python train.py --n_layer=10 --d_model=224 --n_head=7 --n_kv_head=7 --head_dim=32 --d_mlp=448 --vocab_size=1711 --activation="reglu" --norm="rmsnorm" --norm_place="pre" --norm_eps=1e-05 --positions="rope" --rope_base=10000.0 --rope_fraction=1.0 --qk_norm=true --attn_scale=0.214 --bias="none" --tie_embeddings=false --parallel_block=false --extras=["capped logits"] --init="uniform" --init_std_qkv=0.0527 --init_std_o=0.0 --init_std_up=0.0527 --init_std_down=0.0 --optimizer="adamw" --lr=0.00168 --beta1=0.95 --beta2=0.99 --weight_decay=0.23 --lr_head=0.00946 --warmup_steps=288 --schedule="wsd" --decay_fraction=1.0 --decay_shape="linear" --final_lr_fraction=0.0 --batch_tokens=32768 --seq_len=256 --doc_mask=false --train_tokens=192200000 --steps=5866 --dataset="wikipedia_en"
Each number is 128 + 24 x the weight over its row's rms, rounded and kept within 0 to 255. Layers, rows and columns count from 0. Numbers have three digits each. The size before them is the row's rms in percent of the matrix's.

# layer 4 attention output (transposed), 224x224, rms 0.0579, rows 51-63, columns 0-223
112:150119118099099117139144168065125144141185164097110079110168131130111121177116162155152158134150124160136118113101093128113129115155118139105126137153100166124142153149127164126138092096128117172130143108124129095081124158120114108145146138128102104104105130123162103135098133171116131112174138100129156112136112131112149145155178089112140125123146132168138123120118136132138148125130106159151090142127098121136100117140116134092134119102123101124122132129096108117158053132070136156130128132143135115127137098151153119087084159130134103109156101106128101153121138065097091094133144162136164138157152111141094111175191143147105126096123116164105145128108181110137121108121
112:143106128111097117121124143087134171169147141122110114113139105129136158146140127128112124160103127179124119138141079139127075111117142141111092117035118149116132127113139134124123095169111107138142145180114098098084111161123114120172142120074077114123120138125147126134135145162130123148123178115150119109121139131176104138171117121129134105110120125121138157139126109136127137072140157141117111153132190098131073112166136141142181129139138114093111090117091138179112159099098115094136116103156110127142155125148131082153167145155129167140116147146162150108117076104106094117098123123107128141136142126156156141149112151111128173105130103096136156089131110116133117121104
104:106105121121142066089111092126110150148139129122136121132127134106152107128127112120139148125090107131098069131135124104169081116143090103126127147076086091165107177104118110126134143118127123143098095135125182108096111155146130110158111135134156094126155120108176133074101129150119160133113117145098127123126091180159097098129107138125182114137103172132125133141114097157127117130098111106103100140156182114151116133133130118162107128163131151134145129148113129173119076092167145074145144102109134138109122142125071128147137129128149126119124201171125126098122089142098107121145142120147121167123132144132160127108116103153119164122152147158152142091115142145161107133148
108:114103099117114125108114050104125158146123135173132148132119097113147107128116120090093172121123101084136123130140159075166127122107115117141097110157153102132126159112112119141152172149077126114102152150147155094144116103167101109143138109158106139121119113118143137141101161110110133131107139124131084134137066114176133112127112143083130117134126113178130128121127118109153067100161108119127095126163159082135113149134121138154098110140131114144131145086135150124114146101111109107096142075068171147107124139107086135113150111123162101128106113129105124134129122154134127149120119112163087127125132138171154175081116145134120131124146087151146153115093142139200102138116
123:152131121102135142151135155157094125141137128093119116167134153096153138155121154114111108136118120094170119148127135125125107152171129125134147155130093150135149099132130142132101120107117133166151049132124178085154145130102132112133174126167139151097162152145150103143147091114127140122152153052093149109128142154150107109114145161087136132126126134133127128118123138143180118142138090152133096104104128163111105130165148107161078112127113109152124118141157098098142095115090117107168130112080107170109121151163152125112129152148151111125114184118090126135064120097127099104114180162130185128153129143109115155133104128164122139124112147126132171130129121127088166104124
103:115154107133111148090115139099105161131131157129135086084149125120118139113114158133130158114127104084116136163077131086118171143094113161132126129124103200145120138132157173125156111127103150146128176157091117157110158176154139097103067127081118098127127134105130086145116117106120078101139132104165129096086143134112137149161123109112147155112137163090159134101139135160139139142133134130135129145098110164115165124103144115081203112097137134098137138124124130148107099115109128133121119113176116126118169100154137066155105148146133126137123122079129121147136157171112156115126125111148094165108142145120111122143133092124088126088107112115127138156157146113143154139115
092:094125151136138143086080157122145171172118113125123146152141105113132098100164171129145102151115130126096127135157114134121100130121141141142131134097128112120103124133131131103206128185132141114076113108124145137170166129132134134197173100151068114149135140121152147163103121111116153153070105162097137101130143115119098138082114141131092116139116105129139116123130171147069127110139125148113149143135141100153090167167155148147124121133144104159137104117109153139123124132093108138089143169135128122188117125122105158142114135147110131143090143139152166112140121174116077153155129127141150151117097149135122150105102127080130152147126126130138157089128153128068130142118
110:134117105105070126074119138098162151147142127131118109143133107136107151120170155144108111142100127174102147138157092110143102117124114141153105117070139171143088142151113121138165162180108087111138157148121133120105173124124109148127140108098093115133105147124152132161146104137108165159079152135146138113138130099161119167140141161136102105128109105138097158123117151143136144073162175133119136160121142098142096106129152132147135134098118087126110118139130139174125172129073073149061097158174121110162109110162149120150127140160120133105112114143123133110105127145151110152122135086134114120135094136134138132112128124090140136079108098100172111134142112093121122104089
106:157131116110152188143112124156116086129149098104122165162157169098119080149106154130100100137149117149134132128138101137092171131150148166131116120164152137123132060159131186107130124121131158115122088067120150128109132102151146152155174105122091155136091176116105112111120119103103085165130130119093138134157156126111126127154145098129107098127161099149130111105139103082143112126133111141153082098133111146131129123173121124127140118100121133126167123175145136093145053125097110137122109140116110119118104165175156115111107108116134103162117112125169117136134179138119120152145109163139119099121123148120073090144137126110112091147112109130125139140131102126125161106116
101:168108128084117089152138133139109096131149137123104167176099145116132097153115127147091122092121127167159124127135124167138128124152114124140130126139133118125145130125097095153052147100117120115144068126163156070136125091097122156135164142141152160139119157121154109112116136170144144125143132097095146144152123121167125132143132154142130125146129100196089132160154090089177117138114111133124074107155151114133078101157154122156084153115114125125157136152171101127143117144130141097145135139079110142092101131144136153092137104131146097101146132148105136107104097065123129104127149153120147098165147090136132119135132158175143101122115137162132125141099098133136119088129
104:113159127102134089138123141122103142119128137104127132110141136139138142152092131158109134124122075126180102121128125115139108141150156105122114133089145141145138130086149146144133101110156117107152112125094058159123143168130118132129100123138141106188125077110131128139126118098128083080135111070142115093122164120106096114148144095156158131146148139101139091145134138133091132102092147128110147135134154148114151149144113125158144092150150153125110084110092123133108113142139100105205135129140072111102165137159141099176130168114136197165126154134155152149139125162136139092155142132093128155141197148108148142120121122101140186141121171103118126112136134123114117142126
093:204145113105086107162152145144109103103155156118117132141083161136120130137112143129139124095157116130121124101095152131115171142176130134118178139158131152116130112152098119154106129095113108139162120124151081136126119116130153147120079143123129119130098155131131133127122135136145123140133143119129154164139136152129138145142150131141112153167167139128095142119159106095145150152119129103153096130105070155160112104114135163119144145098127131086114157152143080112150123179131185166123145137110106135103110104105156095088080113118113095093160054118114109134143143064137152116135110155107138120143114100096106082151134122131115108146146131166125113185147112100121148081103
102:165137148132132186179152157145128095149128152128098079154135107156124117104135143134159143145142152111083105094129128092093147105115119140095158143166152118096131086136113126110156129103132141129112144120133080138146091150179134133168113109102094097082122126117097121123138087122166109143132151146146161126138173127133175127103130138149083139127140143129139129117135095139113136157130101103130094145157071153136098102141134198092153122118127139071133137117140102094154138129128134153111137097103149115155127102057109090092062102134126097118109093105165109136125109122118133137120130129137104143101140109139112091125113155123084119164133144141150163141126151116141157117106
# layer 4 attention value, 224x224, rms 0.0663, rows 52-63, columns 0-223
122:128115106191125110106132102168164107067127121144132123117148150195136090114110134092121119110116116113124145088154143119154169109086131079123097104107145077123119123142137123156134105136117129152129092128146137147072144124137132135096105108136108123169146133140144096121116117118106126134127109124142120095187126141114090172113133106114059147123149131094134123097123168132127139126137135107132142103161127110146158112133121127161106125127120116127148156125139111087166092125132105123093109113077154166168099141123120142142138125082116128131120129109115105133140114129166104144128132112186130107122129156129116083100105126160139143191149157152125141155181107044141117102103
104:110153132104174124134112079099118171088144147118106094130115175116144141140088082131108157101110145120137152125105132089136143141136113211157103113120131072137111184118162119136117131134150132118137190167147072103152203104103155187160125177143169143133132143123090099115141133117129107121125127075118156111177129164070129169140130144143097099133152169123137141126148117113117135156104144129144142121112105132117115115157122158146120155119138109104131109159123124107116148089130149144122111104116076155106132152119122128159093116141136135133109104109109135120127110126117143136143112104084133145160140174124134092148115109112131146124108137134127121131147088137158125126158
105:143103144121101094142109109147148156146145113090136135117137121115168212168110121105132154111123143127117124140132121134107130123128167154154124111133107135110113132133140147130097114119166101123159160083169127172162142088131133129098118169138170135103114102122064079154093143122132119098120108108121159122078106159115116117117103146154122160144156173134113131101210133103150105096112180129124110096143127125145123135125146170183106113153113099143161122147097138123128116119148139194137161109113153140096073106148112111163145137082102151132139138120152137128150085132104149134143139145099102121149146150124121103086133127147132118156153128085121108110111113130140140115155
124:060162148095163130089131138130127117097128213112111155138115121138115110179113134112109107082185094159159161151138129123127135126099105149139101156128133117167097131137139108110151112138110154145093155113130143158132149119127134107130146187122094134105125117112111134124120104102122130145133110157100131173159144134107150142100106074122142078135101113121132125134131149169099145128140149165143151130168122093096099158159146147136113122162123160111183167108171104132146144135140132109141127144116130105120134131115097162114074123128117106123117135137124171102138143161117166101150105123139095134151140099140144128133148145072126086130145120145093119091106109065114085113140
114:115116154150131154098089132130153119139109053085138167138118143128090077140137133129133114168162134114138115126148132157111154110107135103139097119160112157165125145106163115127143105148125092117140122156130150123099114152120096148125151131142114138121127097072167105092135136095125118206153121148120123095114191131136142128151140159159113138086116129118150122145125126147132120141139147113138101088105082147146181108132134132061140082081130114137150134115140134127157141128107112164132123138158109074172107119133181149150126120153140157136131139146146119145102099119079150110139149131153104102141078115153070109115134132123135138157124088160105125133161110168110133152133
096:152146141114134092167154108131120130049127135114142135111151134091150152145099136167106100140156108173148132105099125087148132163143115086149076081131110104131131111128101128152115104123107143119086157088168133122166104100145176113068110157110141153150146139182103114103159146131076131107137106105117089152129141129141111095125110121159125150129119111121103125138095144072125124146148080088094142101150133150160112131115132119137165132126092106122121106145157148122154080122151138095111077121100190128123138112136129155114118146127158128104172119118126106108104116128152109147112136122130145100150135114123143116103077078085120134116128129105154131124093102131122148149156
117:101126101152132131150121085132142127063143116109123113105131100129145115138125161163103101139113105133128105094173156129127120112067139113123105125125122116119123091141109115136103115124132113122136137143120142118106116148140141158064090118131098128123132126175117087123116129122126094085140128150147115103116152127144107142143130118113117163110087122085131153167149139089154116130105091071092151119147111127177169097162127138128146132142079147150131171127176118072152096134124153142126105132120173138137122085118150141076134109071102156115127144079113095137143110105133110089113171148209147088145130137150097141122134122136128124127164117144124125153125081093120164145122
107:099112142114092120106133124136113111123147132173143135167126128104117068124138152096116125190197116149111113128132111129139139164138095142104135166158132153175144111142113135107118125162098115091097135099102126152171095112086122115102104110104119118136137133157177143148134114114092123117081136153089074132105139109124116123122092075139170119156174145142109141109075154165105139103139099169104141141117129124121144140134124137118117094128112124179150113125125117135159129090200155113163148151111158132116138106175143165114136152165119142111148124141100135107111108151171153105126135120105139116098130124135162109144133140159145123066139136137099125159118145167104099124139
110:078144137107137152106145098146117147097126166143122138109126129144152115153084108090099130134136114133136109141124154093170122150120084156156147155095143116150120138165121128108089133152117173131155168130138119158114127125137141106162084137123111104116125120132120132155119101113128154124119125116125118153143097149092120156106125056129142080163119142124130108065149158162134161101139126168145154137141126087105120173162136130156102152141112154116112128129116110131114165148163169118129179129115125203085139146097102080124119100100093145145085143115146124132178160110138138122136124105092118131116136158129131168201160146157143116110147126121123124090130106081134094126127
105:133135056158135128129161110144110101085105118141164150158145127145151107093115121090150132143110119123091151137114153127107131157169143118136102087135113138133144140114147107101133119090113115131132127139114094137094124113091140089148121123124158112128119126075113118087115146128131142173130128132130098129160138138146147167127160136108134083119133133123101142163114130123088137150114137149176157138133093186126126165124116093070057080096164133105119159131096130141152111124127103104096120135121124131157124104119096128155071184160133111147127150119091121096131100119129132122122063107177128148135115111129161120139072140136105112178128126149142175116151178141112126146132
092:130148186149129165151147121080133116143111103111113111116107150151087100082127079150117156097151105144132150117140156135164106097132118128128146189115135179190114112128144152125114134157121150098176114162111108142132110164127105099145109104101107134107134096092164137129158116095154140122094147152145106130148094095137141126147129137095179136134101108123146092123168140117130141120151119153144149136115148158104141121120128120097123127150113125164162103123131098182137163146152176142133110151157128124127132108124140147123152117099106109168085114107123084169133147108096144125153093095134128116104122119119121182196147117172127138100150098152132111079146154137110111096115
108:095127209137124082097133183094147109130108065127125135146113153136104122111119157151134145125130113113139168106134141125163118113129136120127121181154129132156090113117123161148138134157129121160100125170130122088146092108127080097087119109110092146146163119185158156128123124087087140139108098102173118132126079142144125120147131161146112177122128136152126107128114132102149114100103127079123124125145166129118105103099116102177128128106120104148142112124151120178130109094164120144147156168119118133144106150153124136132168125104131109122124085109130091174126123180105157114139085120121111108125095125100097103127155126117098118110116087145147132095115163160148142149099
# layer 4 attention query, 224x224, rms 0.0606, rows 64-65, columns 0-223
118:131142148121131150121127126102143104127116129106143128164148112132096112100145116107096113158172147121118086153137158113082101149109113097124116154181108109098121134120140161146093108106129144141122106119090145165129122169126133116107147095113131147130138167105118148157123105179117154193126151166111170138115126113144118132144137142139132147129106160126120121126091166145102102118114088177124167128092093129083156115083110126108090107159097121120153129167119124102126154170098107162080116159125155118183117120130159144131141141094112113129099088128140160129144110159107135106152179106119112075117115076129142115168130138162130191158120171134114116131149157122085150120116
087:128081108119126134144133136119126111155144134173129122132123117116146145149114140079131147141137127121119101125123115159089112109134101108119093121199096144178134113125124133143123083125099112085105146108119127168111136152194142112128124145144160115084139142104100139137157119134105149144115114149144110112143121114125115107136106123119192096139111129140110101166089154140109143132138083129085119134167116121103084128122134123106136109129105111134171105160108175096165109103120119140088066133164126117152156125155183104120102088168073115126080148119132128172154151201150136164110155085141149109098110125116091127103152124122106160142157135135137141137148156154135141133126
# layer 4 attention key, 224x224, rms 0.0608, rows 64-65, columns 0-223
090:159140126134125105130126141176131084138102112122125137100115188105083070163157154110133121132096130125113115125131130123097159118143129135115165144130127146132118112142158156135134148227178095136158112108140145137105121139153173081159154132162118134103128136149144109163094106151171109116121116111156132113094127131115135105125115154121109142128168132082139131139137133118130136119132133100165096093144133162132154097137107140120142133073152124081140120097127140146144106084136136091133159094077097148117149086081109126109128132134152089153128117137153141100179119133145152135169103118139151152144098185091089141145154122146113167096130128124120162123102097125121128121154
104:127100110117129135137097121099125077128115091109138110132148159137084115100101150114116123162151132145128166125160139109117104114121154153126157137139129122127147149127148150153162123103156166095118134165086138115159139111154105133085122112138120190144159124117171145135175085115108166108100112151116126092144153119175120123164142181121127101106141158104109132166136092104118104112136097104153114099133121162117166122150081086152149102103101124170149173106125112077185141121084086139127101097123170130136149117130130109158130093144128114125134158140194138100125121115132134125149147142124112091132118114122101086082147148116128124149092106148173147138141162117127132088114